Part of a small language model's weights: vocabulary 8192.
Each number is 50 + 10 x the weight over its row's rms, rounded and kept within 0 to 99. Layers, rows and columns count from 0. The size before them is the row's rms in percent of the matrix's.

# layer 8 MLP down (transposed), 256x64, rms 0.108, rows 207-255, columns 0-63
104:63 42 15 49 54 45 56 56 48 53 67 61 58 39 48 46 49 56 56 64 40 44 36 32 62 34 51 50 57 47 35 42 46 34 59 57 58 58 50 68 50 58 43 39 59 35 56 47 51 60 46 56 55 51 50 61 56 41 39 36 66 55 47 53
086:54 51 56 56 57 43 44 66 50 39 31 53 65 43 61 42 49 53 50 29 64 41 41 59 48 44 53 44 58 52 46 62 62 45 60 51 42 34 64 51 58 46 40 35 42 53 31 52 68 46 58 35 61 59 54 40 39 49 64 50 72 31 56 56
106:54 52 50 50 40 45 33 47 60 68 44 36 54 48 51 77 40 40 54 43 60 58 54 44 55 45 39 41 48 42 55 51 45 42 57 34 54 31 54 73 68 67 61 54 32 53 41 50 60 64 47 34 56 42 45 56 46 39 52 60 53 45 66 45
081:49 62 48 47 36 50 50 63 38 36 60 38 62 45 47 43 30 53 40 56 55 56 61 46 48 47 52 63 47 58 41 29 65 41 58 43 48 50 48 47 62 60 49 50 54 48 61 45 47 27 63 58 58 51 48 61 44 58 45 52 81 28 54 37
100:60 53 39 56 49 35 58 55 50 49 29 36 54 52 68 56 38 42 44 43 57 64 50 65 54 29 63 53 43 51 56 55 71 49 43 59 76 39 51 65 37 38 33 54 41 43 55 55 60 47 42 57 52 60 46 56 39 55 53 48 38 44 38 41
114:59 52 41 41 25 31 56 58 59 37 56 48 40 39 63 50 42 61 47 52 40 60 56 41 59 54 54 51 38 73 43 35 44 45 51 48 52 74 43 61 43 54 53 63 46 58 50 59 33 55 53 50 49 46 61 57 22 61 42 53 44 55 55 41
110:51 53 43 59 46 35 59 66 53 21 53 61 53 40 44 62 38 35 64 69 45 60 54 57 56 46 56 45 52 46 37 32 52 54 75 45 60 35 44 53 60 44 57 34 51 46 43 48 60 32 57 50 64 46 61 44 51 55 43 54 50 38 51 48
081:56 48 33 68 50 38 55 68 48 44 42 53 56 60 63 37 33 68 59 48 26 64 43 46 56 52 28 53 53 45 40 39 58 49 53 33 68 44 51 63 72 53 43 47 41 55 44 43 50 57 46 58 46 59 39 52 43 59 47 43 58 38 54 47
094:63 66 42 54 41 49 46 56 48 37 44 50 55 56 42 63 47 59 42 35 53 36 53 53 45 54 55 22 57 45 28 58 45 50 71 53 34 54 69 57 64 58 47 54 51 58 63 59 59 43 46 55 61 43 39 39 45 42 67 54 45 42 43 32
107:54 42 41 51 28 62 43 43 56 56 48 45 42 52 60 37 76 58 50 68 53 54 42 40 48 40 45 53 49 37 58 49 55 45 43 59 61 64 57 41 46 52 50 75 45 34 51 65 33 43 60 45 57 40 37 50 48 47 64 49 52 36 72 47
086:45 66 36 52 55 43 41 51 60 39 59 52 55 42 50 41 47 56 63 43 50 67 53 41 47 56 48 31 49 49 39 53 63 52 41 51 49 54 38 53 54 46 48 62 42 66 77 51 66 46 42 48 48 48 27 67 35 61 37 56 73 42 56 48
085:52 50 50 39 52 34 55 45 53 56 56 51 47 41 27 49 38 41 46 52 37 61 40 50 45 66 61 60 38 41 59 53 68 48 37 73 39 43 54 62 42 42 68 60 61 28 46 73 49 53 51 50 41 42 62 44 47 60 59 45 57 51 39 53
121:47 46 59 59 59 41 50 47 53 42 47 53 77 57 57 67 45 55 56 42 53 49 56 29 52 47 52 16 38 44 51 51 47 47 55 50 54 54 56 52 61 42 40 41 39 56 54 38 53 62 22 41 59 41 64 62 51 55 42 57 54 51 69 45
082:26 50 34 38 34 58 36 48 57 64 66 36 53 62 53 46 53 55 35 66 47 32 35 48 63 65 62 54 56 47 60 45 44 53 33 51 55 51 41 47 52 63 47 57 58 45 50 53 60 58 23 55 51 46 40 51 53 62 49 52 57 43 51 62
084:52 57 61 42 55 35 58 57 45 48 49 31 51 38 51 43 62 39 59 43 50 50 72 52 52 38 70 61 47 45 41 54 40 25 58 50 51 48 43 40 53 49 57 52 50 54 66 65 45 46 69 43 37 39 29 53 53 35 56 55 66 44 60 37
089:36 48 61 56 60 42 49 59 41 43 29 47 61 59 54 59 48 55 66 36 65 42 55 60 51 35 52 33 55 71 57 51 52 38 57 40 49 34 64 53 51 37 43 63 32 66 54 68 55 46 49 44 51 49 50 57 53 55 51 42 62 34 57 39
090:25 55 33 68 62 73 56 30 47 40 32 42 60 35 47 37 50 60 45 51 46 47 49 57 37 60 34 53 55 41 35 35 47 49 47 58 43 58 49 46 57 61 50 57 59 48 46 52 53 45 48 62 73 56 35 59 48 53 54 52 54 55 60 52
091:62 46 45 50 68 48 55 50 57 47 49 35 48 38 40 63 40 65 59 59 54 59 41 42 39 46 43 60 62 56 48 60 55 44 47 43 50 46 51 30 51 46 72 48 48 61 33 45 28 45 53 66 54 40 36 59 55 61 27 56 63 35 58 58
092:49 58 60 39 56 47 47 41 33 55 42 59 52 59 41 56 52 36 57 40 53 33 58 42 50 58 53 55 36 57 66 30 45 69 58 68 45 47 61 49 39 49 61 53 39 59 57 55 61 60 47 63 62 65 64 34 38 42 43 42 52 35 34 57
123:46 54 45 45 52 69 51 42 41 56 28 63 55 45 53 47 65 37 58 46 42 61 38 42 52 69 54 60 62 44 47 49 62 40 46 34 51 50 45 48 56 36 55 52 67 63 22 47 56 54 57 42 70 59 38 48 58 38 37 45 51 60 58 38
097:34 57 58 48 43 48 44 38 49 62 42 62 58 51 48 75 51 62 64 66 52 40 42 47 35 39 37 45 69 55 50 47 58 51 45 53 37 41 34 51 60 62 28 50 44 63 64 28 45 57 52 47 65 55 57 46 39 53 43 48 47 48 67 45
080:58 38 52 57 34 48 41 56 43 80 36 49 48 42 61 53 61 27 59 40 53 50 51 45 59 68 48 44 54 59 48 54 58 43 55 57 56 50 67 33 62 41 43 50 44 62 67 50 55 51 35 45 57 35 46 50 32 52 55 66 49 56 35 46
087:56 48 61 53 56 58 49 59 30 28 58 38 36 31 50 61 66 42 57 55 48 36 52 70 72 59 59 47 33 51 56 61 45 46 41 47 60 56 37 54 37 54 43 56 55 53 64 58 38 42 48 49 50 39 44 57 62 47 62 54 40 47 33 49
119:43 50 53 51 56 45 52 61 49 47 24 54 46 58 53 50 39 32 42 40 52 54 66 65 54 59 43 64 47 42 50 42 47 54 33 61 45 42 66 54 60 41 39 59 39 90 43 57 67 43 53 51 56 52 41 35 43 52 51 51 46 45 46 49
067:53 53 58 39 50 49 52 48 48 34 53 46 59 51 56 48 35 51 43 33 62 62 59 57 50 34 25 50 56 65 52 44 46 52 49 47 57 60 37 28 49 57 30 61 47 63 54 65 49 37 63 44 57 57 38 68 60 51 59 53 74 43 50 59
077:43 54 51 53 50 52 31 51 57 40 61 30 54 41 38 41 48 63 49 60 50 56 44 51 50 48 53 40 49 28 42 40 61 48 60 49 52 51 21 44 58 60 45 70 59 55 46 52 31 61 53 63 40 38 33 58 60 62 59 51 50 69 41 58
104:47 48 56 46 56 56 47 49 60 71 51 49 38 57 46 61 34 44 62 47 41 67 48 24 51 41 66 33 41 62 57 63 39 28 40 63 47 41 46 64 45 58 61 50 47 51 42 54 35 44 55 47 34 52 51 62 45 39 54 63 50 60 64 44
126:44 44 37 56 44 47 76 55 46 63 49 60 42 33 68 55 41 34 32 41 52 47 39 50 51 50 29 54 48 40 53 74 61 51 57 38 38 49 68 48 54 40 55 43 63 47 55 38 46 55 61 54 46 50 39 54 70 53 50 50 49 48 44 69
106:58 62 59 52 44 29 43 57 49 33 51 41 46 56 43 59 46 64 54 61 49 47 53 46 64 63 51 32 50 47 62 44 58 58 42 50 48 43 57 78 53 41 21 73 57 54 39 60 49 61 36 47 47 33 54 52 56 49 51 39 48 43 50 44
081:54 40 67 62 35 55 49 43 57 35 48 38 64 50 41 48 56 67 51 39 40 56 55 51 30 44 31 61 66 59 38 51 60 38 47 53 55 52 62 51 38 51 63 24 66 56 61 57 51 49 50 50 46 42 41 68 49 60 33 44 54 59 52 51
089:42 58 52 39 66 42 54 61 38 40 40 52 48 34 55 54 36 42 60 36 74 42 50 53 58 46 47 36 58 51 55 36 39 44 69 48 44 44 60 57 43 44 55 49 27 65 57 67 55 48 58 52 56 68 59 41 40 48 59 51 59 35 59 37
100:48 54 52 73 52 43 49 30 60 52 59 52 49 46 65 28 54 59 60 65 47 57 46 60 48 61 52 50 52 56 58 32 44 42 38 38 64 61 52 49 48 40 53 49 56 53 49 45 42 45 27 30 66 44 63 37 49 52 42 39 58 58 66 37
078:44 69 50 50 59 43 53 45 34 51 33 55 50 53 44 57 61 49 59 41 28 67 67 51 62 56 39 30 40 62 52 69 50 36 41 47 52 55 38 47 49 23 48 48 27 60 57 53 47 52 54 37 55 43 61 61 51 53 53 56 55 48 56 54
114:38 54 44 32 61 41 42 50 48 60 52 32 46 42 63 50 45 63 60 33 46 38 38 48 53 56 42 58 34 48 45 61 58 64 60 42 56 46 65 53 44 50 63 42 44 66 38 60 63 47 31 54 46 49 53 56 32 40 65 74 46 58 56 47
152:50 38 56 61 32 45 67 57 54 41 51 30 42 55 49 68 61 70 61 53 59 49 50 41 61 53 55 65 48 55 64 62 42 64 51 42 47 59 46 40 57 45 32 41 27 30 48 48 44 52 47 35 49 58 52 49 35 48 46 58 38 53 61 44
104:58 34 47 33 41 68 61 43 44 61 36 54 31 51 50 39 49 55 47 51 57 36 48 57 53 69 54 48 63 38 56 45 50 60 53 47 48 50 57 39 45 43 58 52 59 38 46 64 50 74 30 32 47 54 46 68 39 68 58 38 55 48 56 54
067:45 47 46 58 61 42 49 55 66 47 82 34 56 44 50 34 34 59 45 58 49 65 51 54 44 56 34 56 58 54 51 39 65 33 55 58 45 53 31 38 44 58 49 60 48 60 56 38 44 51 49 54 36 59 48 68 49 59 62 61 59 35 50 53
072:41 44 43 50 52 53 51 45 52 38 55 41 60 41 43 35 42 57 47 40 57 44 68 43 17 54 42 76 73 57 37 48 46 46 48 56 48 50 49 46 56 58 69 44 40 38 50 48 43 47 58 66 53 62 55 60 65 65 42 47 41 51 49 61
106:55 37 42 48 50 59 43 36 63 42 49 58 44 54 62 61 33 56 45 45 64 54 50 49 52 56 45 46 46 63 42 53 40 58 48 41 62 53 49 56 54 50 47 55 81 45 57 29 26 49 71 38 43 62 31 55 46 51 46 57 34 60 61 46
129:50 52 65 43 60 40 47 52 63 59 46 43 40 73 52 39 34 39 55 48 53 70 60 45 56 52 55 51 36 49 44 38 55 43 57 57 59 48 46 47 50 60 63 49 23 62 55 57 52 42 58 37 25 47 38 62 50 44 65 54 35 51 43 64
091:33 36 55 58 54 36 50 63 57 55 57 47 57 60 38 39 28 67 44 62 33 76 56 37 50 31 57 53 66 50 49 49 40 38 44 48 60 48 46 40 52 62 47 44 37 54 46 57 64 40 54 49 42 62 63 55 46 61 60 53 48 40 41 52
109:33 57 55 41 61 39 65 69 45 64 41 38 42 50 53 61 53 47 57 54 54 39 49 52 41 47 54 48 45 50 42 32 36 75 61 59 45 38 41 52 44 38 54 44 65 77 57 38 56 42 64 52 35 57 60 42 50 45 60 41 46 36 49 47
076:49 56 30 47 41 53 36 47 55 66 53 31 43 46 34 44 40 49 38 58 48 52 57 64 48 46 39 69 63 42 60 46 52 41 49 43 43 49 62 56 42 61 64 53 66 49 45 70 45 39 47 60 43 59 31 55 45 61 51 55 69 40 33 62
086:41 56 62 49 54 65 38 58 45 54 67 56 44 54 37 69 52 58 55 54 45 35 45 52 58 59 60 51 42 30 47 37 29 61 44 51 68 45 39 41 68 48 59 44 42 35 54 54 45 52 53 41 53 35 64 37 55 44 68 58 33 43 48 53
082:44 61 65 48 47 57 65 35 46 52 45 36 45 43 23 58 65 45 57 53 45 37 48 44 48 47 50 40 35 51 64 45 39 50 33 62 37 55 47 66 41 58 55 48 53 47 62 38 60 43 53 38 55 67 76 57 63 60 53 43 48 39 47 45
140:47 64 64 52 68 57 38 60 32 54 45 56 49 49 47 35 46 46 50 41 47 42 58 61 48 34 51 35 34 58 47 45 35 56 31 58 40 72 52 64 52 46 57 49 40 71 64 63 38 50 61 48 36 46 58 46 60 43 59 52 56 34 56 50
090:44 60 51 45 58 48 57 68 44 48 51 44 58 48 51 39 48 67 58 52 53 25 40 30 40 42 65 33 53 45 55 51 36 55 34 48 60 31 71 63 54 42 61 55 41 55 44 71 45 61 43 55 44 54 56 67 47 56 46 56 51 37 49 41
106:56 70 66 47 60 35 48 53 61 52 57 41 53 61 48 54 47 44 71 49 27 38 62 57 46 53 38 35 47 56 56 58 67 54 47 49 50 65 47 47 58 38 31 40 49 57 58 43 40 41 72 51 50 34 36 56 58 45 45 57 53 39 42 36
086:39 46 34 41 60 43 50 50 56 22 52 43 53 38 48 54 44 58 79 55 46 38 38 77 59 49 46 45 49 43 58 50 42 62 43 48 48 46 50 58 39 39 56 44 46 58 46 46 65 64 76 52 50 55 49 52 36 50 64 46 53 39 58 48
# layer 8 MLP up, 256x64, rms 0.125, rows 208-255, columns 0-63
093:46 43 26 37 41 52 56 42 61 61 48 42 58 56 38 55 55 41 56 78 59 53 55 52 52 54 50 45 43 41 61 64 58 45 46 53 43 49 49 34 52 47 55 61 40 37 44 53 66 55 28 62 30 55 60 56 54 24 42 38 52 54 47 53
104:34 53 48 56 40 66 72 56 35 58 28 48 64 56 34 50 39 43 58 70 44 64 49 47 43 56 51 59 49 52 47 50 52 58 47 47 54 37 40 62 47 49 65 69 37 57 48 48 38 51 52 50 42 38 45 42 25 62 49 52 51 36 50 62
078:61 65 50 55 57 44 58 44 57 54 47 60 56 56 52 47 44 59 27 37 61 47 39 49 67 37 33 41 34 33 55 28 47 66 34 57 50 53 28 53 56 60 63 62 42 45 55 45 54 39 49 53 65 61 53 47 55 44 51 44 43 55 41 36
114:46 45 52 53 56 49 46 59 59 43 54 70 40 52 35 40 63 63 51 35 28 34 50 50 53 56 60 49 47 37 43 37 26 38 33 55 41 75 51 42 54 58 48 52 39 60 42 44 53 46 49 57 58 51 56 38 55 55 59 53 68 44 65 63
113:57 49 58 49 62 38 46 61 49 46 56 65 42 65 52 53 44 57 39 41 38 42 59 43 47 40 64 55 39 41 45 32 48 56 41 45 51 60 47 43 50 42 55 49 46 48 54 77 19 37 51 61 50 54 70 49 39 56 58 74 47 48 40 44
104:39 64 50 41 67 57 48 56 49 45 40 49 39 44 43 55 59 42 60 49 58 50 68 49 57 52 50 57 31 48 49 59 63 66 40 38 50 37 28 61 40 42 61 22 56 55 50 38 58 44 45 51 47 50 59 57 47 65 49 67 53 36 31 51
101:49 58 42 79 51 37 60 56 45 49 28 56 49 49 32 64 54 45 55 44 45 43 38 48 49 50 57 57 44 57 48 56 42 51 50 50 58 48 46 57 40 55 45 63 55 68 25 60 48 52 54 41 52 72 68 44 57 45 53 55 53 40 34 70
098:49 47 58 60 34 42 63 60 53 39 51 48 55 53 43 63 38 31 56 52 38 62 50 30 51 48 62 50 53 47 51 42 57 65 43 55 42 42 66 54 59 53 55 67 45 51 23 49 49 70 40 58 65 47 39 48 32 50 30 56 40 55 62 53
120:50 65 51 41 56 63 52 62 47 61 61 59 51 55 45 52 49 34 53 38 65 41 64 54 40 50 38 48 45 46 61 52 50 77 59 74 54 43 43 50 44 42 65 37 38 56 52 49 59 39 45 55 30 70 49 56 45 47 42 36 38 33 52 49
084:46 34 48 42 41 45 53 47 59 53 45 58 41 45 41 66 57 58 57 40 63 23 70 63 53 37 52 58 65 61 62 44 53 53 42 51 42 73 58 54 43 47 70 48 48 49 47 36 37 45 49 57 74 39 50 42 40 40 56 59 50 52 44 40
065:40 61 44 38 54 53 46 72 53 55 45 37 50 53 54 38 34 47 56 36 59 50 58 25 55 66 34 68 65 55 66 45 19 57 52 46 52 40 57 52 48 42 54 63 47 54 56 49 56 53 49 49 51 62 52 46 50 52 72 57 54 45 40 41
110:35 53 53 52 54 28 50 53 53 47 56 46 54 58 37 55 52 40 62 54 58 64 54 59 56 47 52 71 44 43 62 46 61 69 53 54 43 39 39 66 57 37 57 53 38 35 38 65 64 47 50 37 41 43 50 43 41 28 36 65 39 60 58 47
081:44 37 63 50 46 38 32 49 57 56 39 43 44 46 44 39 55 35 77 41 51 55 63 53 52 41 62 42 50 45 66 75 42 42 42 44 62 58 61 65 43 60 54 39 55 55 32 52 46 64 57 62 44 61 38 57 55 46 42 43 43 51 59 61
089:45 38 34 56 51 42 30 50 63 49 58 37 51 42 50 46 48 50 65 53 45 58 45 42 50 61 42 62 51 57 51 68 74 58 42 47 43 54 52 52 32 53 65 74 51 32 53 51 54 44 30 63 41 50 48 41 33 45 50 56 42 41 56 67
090:54 28 55 42 44 42 61 71 54 66 29 52 47 25 40 49 51 59 52 66 41 57 55 50 65 54 46 34 53 46 44 38 60 64 58 40 40 62 40 46 58 53 50 41 60 43 55 48 57 44 50 55 40 54 51 62 71 54 47 43 46 37 36 51
087:46 29 49 39 55 60 52 51 38 51 49 41 49 44 44 52 63 35 64 49 53 70 68 62 48 48 68 28 67 51 58 46 45 56 41 48 59 78 49 64 49 51 62 43 38 42 61 51 49 54 41 61 54 41 38 55 32 45 49 51 55 46 51 60
098:51 70 62 56 50 56 42 51 36 46 38 50 45 66 36 36 36 58 41 46 50 58 50 27 66 50 55 50 36 50 49 56 56 40 76 44 57 46 51 39 60 67 50 42 60 46 53 61 44 53 49 67 39 62 45 44 37 51 36 34 52 46 61 54
072:61 33 41 44 52 54 45 50 67 58 60 42 36 62 50 40 57 49 48 41 54 63 47 35 44 38 49 49 62 57 60 71 67 43 50 46 49 43 30 46 46 55 55 42 47 59 55 42 56 63 38 46 32 46 44 79 65 38 47 50 66 53 45 60
114:39 55 63 65 58 68 29 36 61 47 62 79 48 37 53 34 59 54 53 52 39 48 44 55 53 65 54 56 43 47 34 48 71 55 34 59 45 61 49 49 53 54 44 46 37 51 45 54 33 48 42 50 40 40 48 62 48 47 58 51 52 42 58 64
099:56 31 44 51 59 50 46 72 48 67 51 44 44 65 51 52 60 70 66 54 39 39 54 49 30 56 50 35 36 57 37 41 51 44 53 49 29 67 51 39 38 56 60 48 44 47 65 56 60 45 37 59 35 60 52 49 53 42 57 41 50 44 38 58
101:47 53 52 49 63 30 42 43 53 35 66 64 73 55 44 57 59 62 43 62 55 48 65 35 45 46 57 56 48 59 42 40 57 49 57 37 50 48 41 52 59 66 48 49 45 41 46 51 58 48 55 59 34 44 43 77 49 35 41 60 46 47 24 51
084:60 54 46 61 51 46 39 57 45 55 50 30 46 68 32 45 43 56 45 58 53 52 57 61 44 39 52 52 59 57 41 58 50 57 48 57 69 46 31 60 36 51 49 46 45 57 57 57 67 51 51 47 28 42 72 38 57 56 31 61 34 47 63 36
106:39 51 57 68 44 50 57 46 48 54 56 50 48 52 30 73 63 58 57 66 53 53 30 47 52 59 54 59 53 51 50 51 59 74 51 55 33 57 53 47 47 47 40 45 45 35 33 50 55 44 37 47 36 33 28 59 37 51 52 62 59 47 35 55
091:44 41 55 65 46 42 48 59 54 69 63 60 67 54 36 45 58 60 42 43 69 38 57 50 65 52 53 64 48 34 43 61 54 59 35 65 52 42 41 35 46 44 55 42 70 49 56 32 32 58 44 46 63 40 51 45 54 33 50 42 41 49 47 45
094:39 52 49 65 56 50 42 70 57 70 46 60 53 55 36 49 58 56 41 39 75 40 63 56 60 70 52 38 47 55 56 44 42 44 55 48 57 57 44 37 19 49 55 52 44 48 35 44 42 65 48 56 62 62 54 37 42 42 46 50 56 52 57 49
117:48 41 57 40 46 43 48 46 63 68 77 39 45 54 56 55 60 52 49 45 61 57 47 52 44 53 63 31 43 43 59 45 60 44 59 58 33 55 51 51 51 50 59 52 46 56 50 41 74 43 51 41 37 62 42 51 36 65 51 53 41 47 34 80
111:47 51 55 63 50 31 52 61 49 35 45 52 36 48 47 59 38 54 64 66 53 62 55 28 50 37 55 47 42 44 47 21 38 72 45 52 55 47 57 56 38 48 53 59 37 52 58 58 41 54 56 67 51 74 54 51 51 51 58 51 64 55 41 58
097:56 72 74 38 60 27 43 46 32 59 47 52 43 50 64 57 47 46 65 44 57 59 58 47 51 58 55 50 34 70 45 43 55 58 42 63 47 46 45 54 51 41 53 57 44 56 54 47 44 57 50 46 59 54 47 24 45 50 45 49 21 56 44 49
092:59 52 43 47 64 28 61 51 52 49 48 54 26 49 47 47 42 46 43 51 63 56 28 65 55 47 52 31 50 48 28 54 58 57 51 47 56 62 40 55 53 58 44 72 31 47 42 44 34 55 52 46 55 65 60 50 66 59 57 63 50 39 41 52
093:51 36 50 56 53 50 63 65 65 61 60 64 50 49 36 41 58 45 42 45 55 45 39 40 40 41 49 50 57 56 52 49 53 44 42 38 61 41 41 74 51 46 41 54 50 55 51 40 37 25 59 68 42 54 56 30 35 69 42 52 31 57 56 53
108:45 56 48 42 49 48 45 53 54 58 56 60 51 52 36 83 40 37 34 47 35 60 61 35 55 49 56 42 39 45 55 48 45 57 51 57 33 30 41 54 57 68 50 54 38 69 34 40 49 52 53 56 50 59 40 74 45 47 52 52 54 60 52 59
095:40 56 36 54 52 36 56 34 57 57 66 57 60 54 38 55 51 32 42 45 57 32 51 37 42 63 68 38 44 60 51 45 50 61 66 57 26 49 52 55 54 47 64 32 52 43 67 56 56 40 28 54 45 59 45 49 52 44 42 65 49 46 42 48
117:62 36 49 58 46 52 51 56 51 43 56 62 49 44 34 35 43 64 76 60 43 45 49 40 47 23 52 42 36 48 57 47 44 71 48 63 55 55 39 63 58 49 50 42 55 43 68 60 55 48 57 47 39 57 44 50 58 62 50 69 45 32 40 52
092:44 53 48 37 78 52 38 44 55 60 42 62 54 54 36 40 32 38 48 50 40 56 57 61 43 49 49 48 47 51 31 36 60 44 54 64 56 34 52 59 45 55 52 52 55 74 48 35 53 48 50 71 60 54 67 40 67 49 48 51 48 34 44 47
119:53 51 57 66 52 51 36 47 40 40 51 57 50 61 54 52 61 58 29 45 52 62 59 54 41 55 64 56 39 40 66 49 41 46 43 46 29 47 61 59 52 43 75 56 50 57 22 46 45 26 54 64 55 49 47 57 53 40 42 61 42 53 53 61
098:49 37 54 51 53 52 41 52 34 66 37 59 49 51 59 48 43 52 55 58 36 44 40 32 38 48 56 51 45 71 48 74 36 59 57 63 58 43 45 63 65 67 50 50 54 45 37 69 57 43 45 32 59 40 58 47 44 34 58 34 43 50 49 49
093:64 42 43 68 57 61 57 66 51 65 52 60 46 57 52 56 45 65 40 63 27 70 44 57 63 51 52 38 36 49 59 33 49 46 47 39 62 50 42 56 39 49 39 51 47 63 42 51 62 45 35 42 53 52 60 43 33 33 43 57 62 48 42 53
116:50 42 63 47 57 46 47 57 52 45 49 35 71 69 43 48 47 48 52 45 32 55 48 52 58 42 56 62 41 25 54 21 50 59 50 52 43 50 63 53 61 41 48 54 50 69 42 42 62 46 46 45 29 65 46 42 56 62 51 59 53 46 37 63
135:56 38 52 40 28 41 66 39 47 47 56 49 61 66 62 47 49 57 43 46 46 66 38 57 69 37 40 61 42 46 44 33 54 64 42 65 47 37 53 53 56 57 58 52 28 58 65 42 35 41 44 44 43 59 56 49 34 50 49 62 52 38 52 61
080:51 55 54 48 36 56 58 49 50 60 51 50 54 69 53 41 55 40 65 40 48 50 52 50 62 68 61 66 66 61 42 55 50 48 61 49 40 48 63 47 53 31 38 36 61 48 31 50 35 71 52 66 46 46 68 33 55 41 42 50 44 34 45 43
101:28 67 49 66 62 48 42 39 43 50 69 39 46 56 61 50 50 49 47 24 51 50 34 53 47 49 64 58 52 52 40 62 42 44 52 53 51 48 62 59 47 59 56 55 42 41 49 57 52 40 39 64 64 77 50 44 27 50 50 45 46 51 51 38
095:54 62 30 62 46 60 46 64 50 45 33 53 42 56 33 54 57 58 63 53 46 47 38 50 47 44 59 35 35 55 53 47 44 49 50 32 66 54 50 42 54 50 46 40 41 56 54 40 61 71 53 62 56 70 36 34 54 38 34 60 33 46 55 61
092:53 53 60 57 43 65 65 48 39 60 48 42 46 55 47 37 61 48 62 37 68 46 51 61 48 39 56 50 67 43 31 61 60 47 47 59 61 42 35 67 35 55 45 22 42 62 39 52 58 41 44 54 42 54 62 68 41 54 45 52 56 43 55 38
083:54 53 55 53 49 59 54 74 39 68 45 39 43 57 56 51 36 37 34 63 37 50 55 44 50 30 50 62 46 41 27 60 63 46 58 43 60 51 37 35 57 55 61 47 39 44 42 47 58 45 48 67 50 48 48 39 55 60 63 61 50 44 36 33
118:29 67 57 51 51 56 48 81 35 60 75 48 41 56 46 47 41 64 42 30 46 44 51 51 49 34 62 45 43 43 37 38 43 60 37 53 45 67 58 52 59 56 57 51 49 59 50 54 33 42 59 57 44 57 64 49 50 50 46 54 49 51 48 45
087:41 65 38 57 39 76 47 38 59 44 56 54 33 39 45 46 47 41 48 47 55 62 42 50 37 48 49 48 50 45 43 69 45 58 48 44 42 48 59 49 50 53 50 77 60 51 62 42 30 54 32 52 52 61 57 43 43 46 38 62 29 65 43 53
105:40 51 46 69 50 70 58 52 47 27 57 59 47 46 41 42 47 66 46 54 60 56 58 34 39 38 41 49 46 42 47 43 32 33 45 53 46 51 63 61 46 61 56 55 41 58 54 49 67 47 48 50 49 43 48 37 52 61 25 71 48 47 51 67
099:52 56 43 58 38 62 37 65 39 46 45 39 46 49 51 48 57 66 56 38 52 49 70 60 59 45 44 54 50 40 51 49 68 52 57 44 45 40 49 46 48 56 69 62 29 36 54 54 60 34 53 45 57 61 65 22 50 40 59 34 56 46 40 55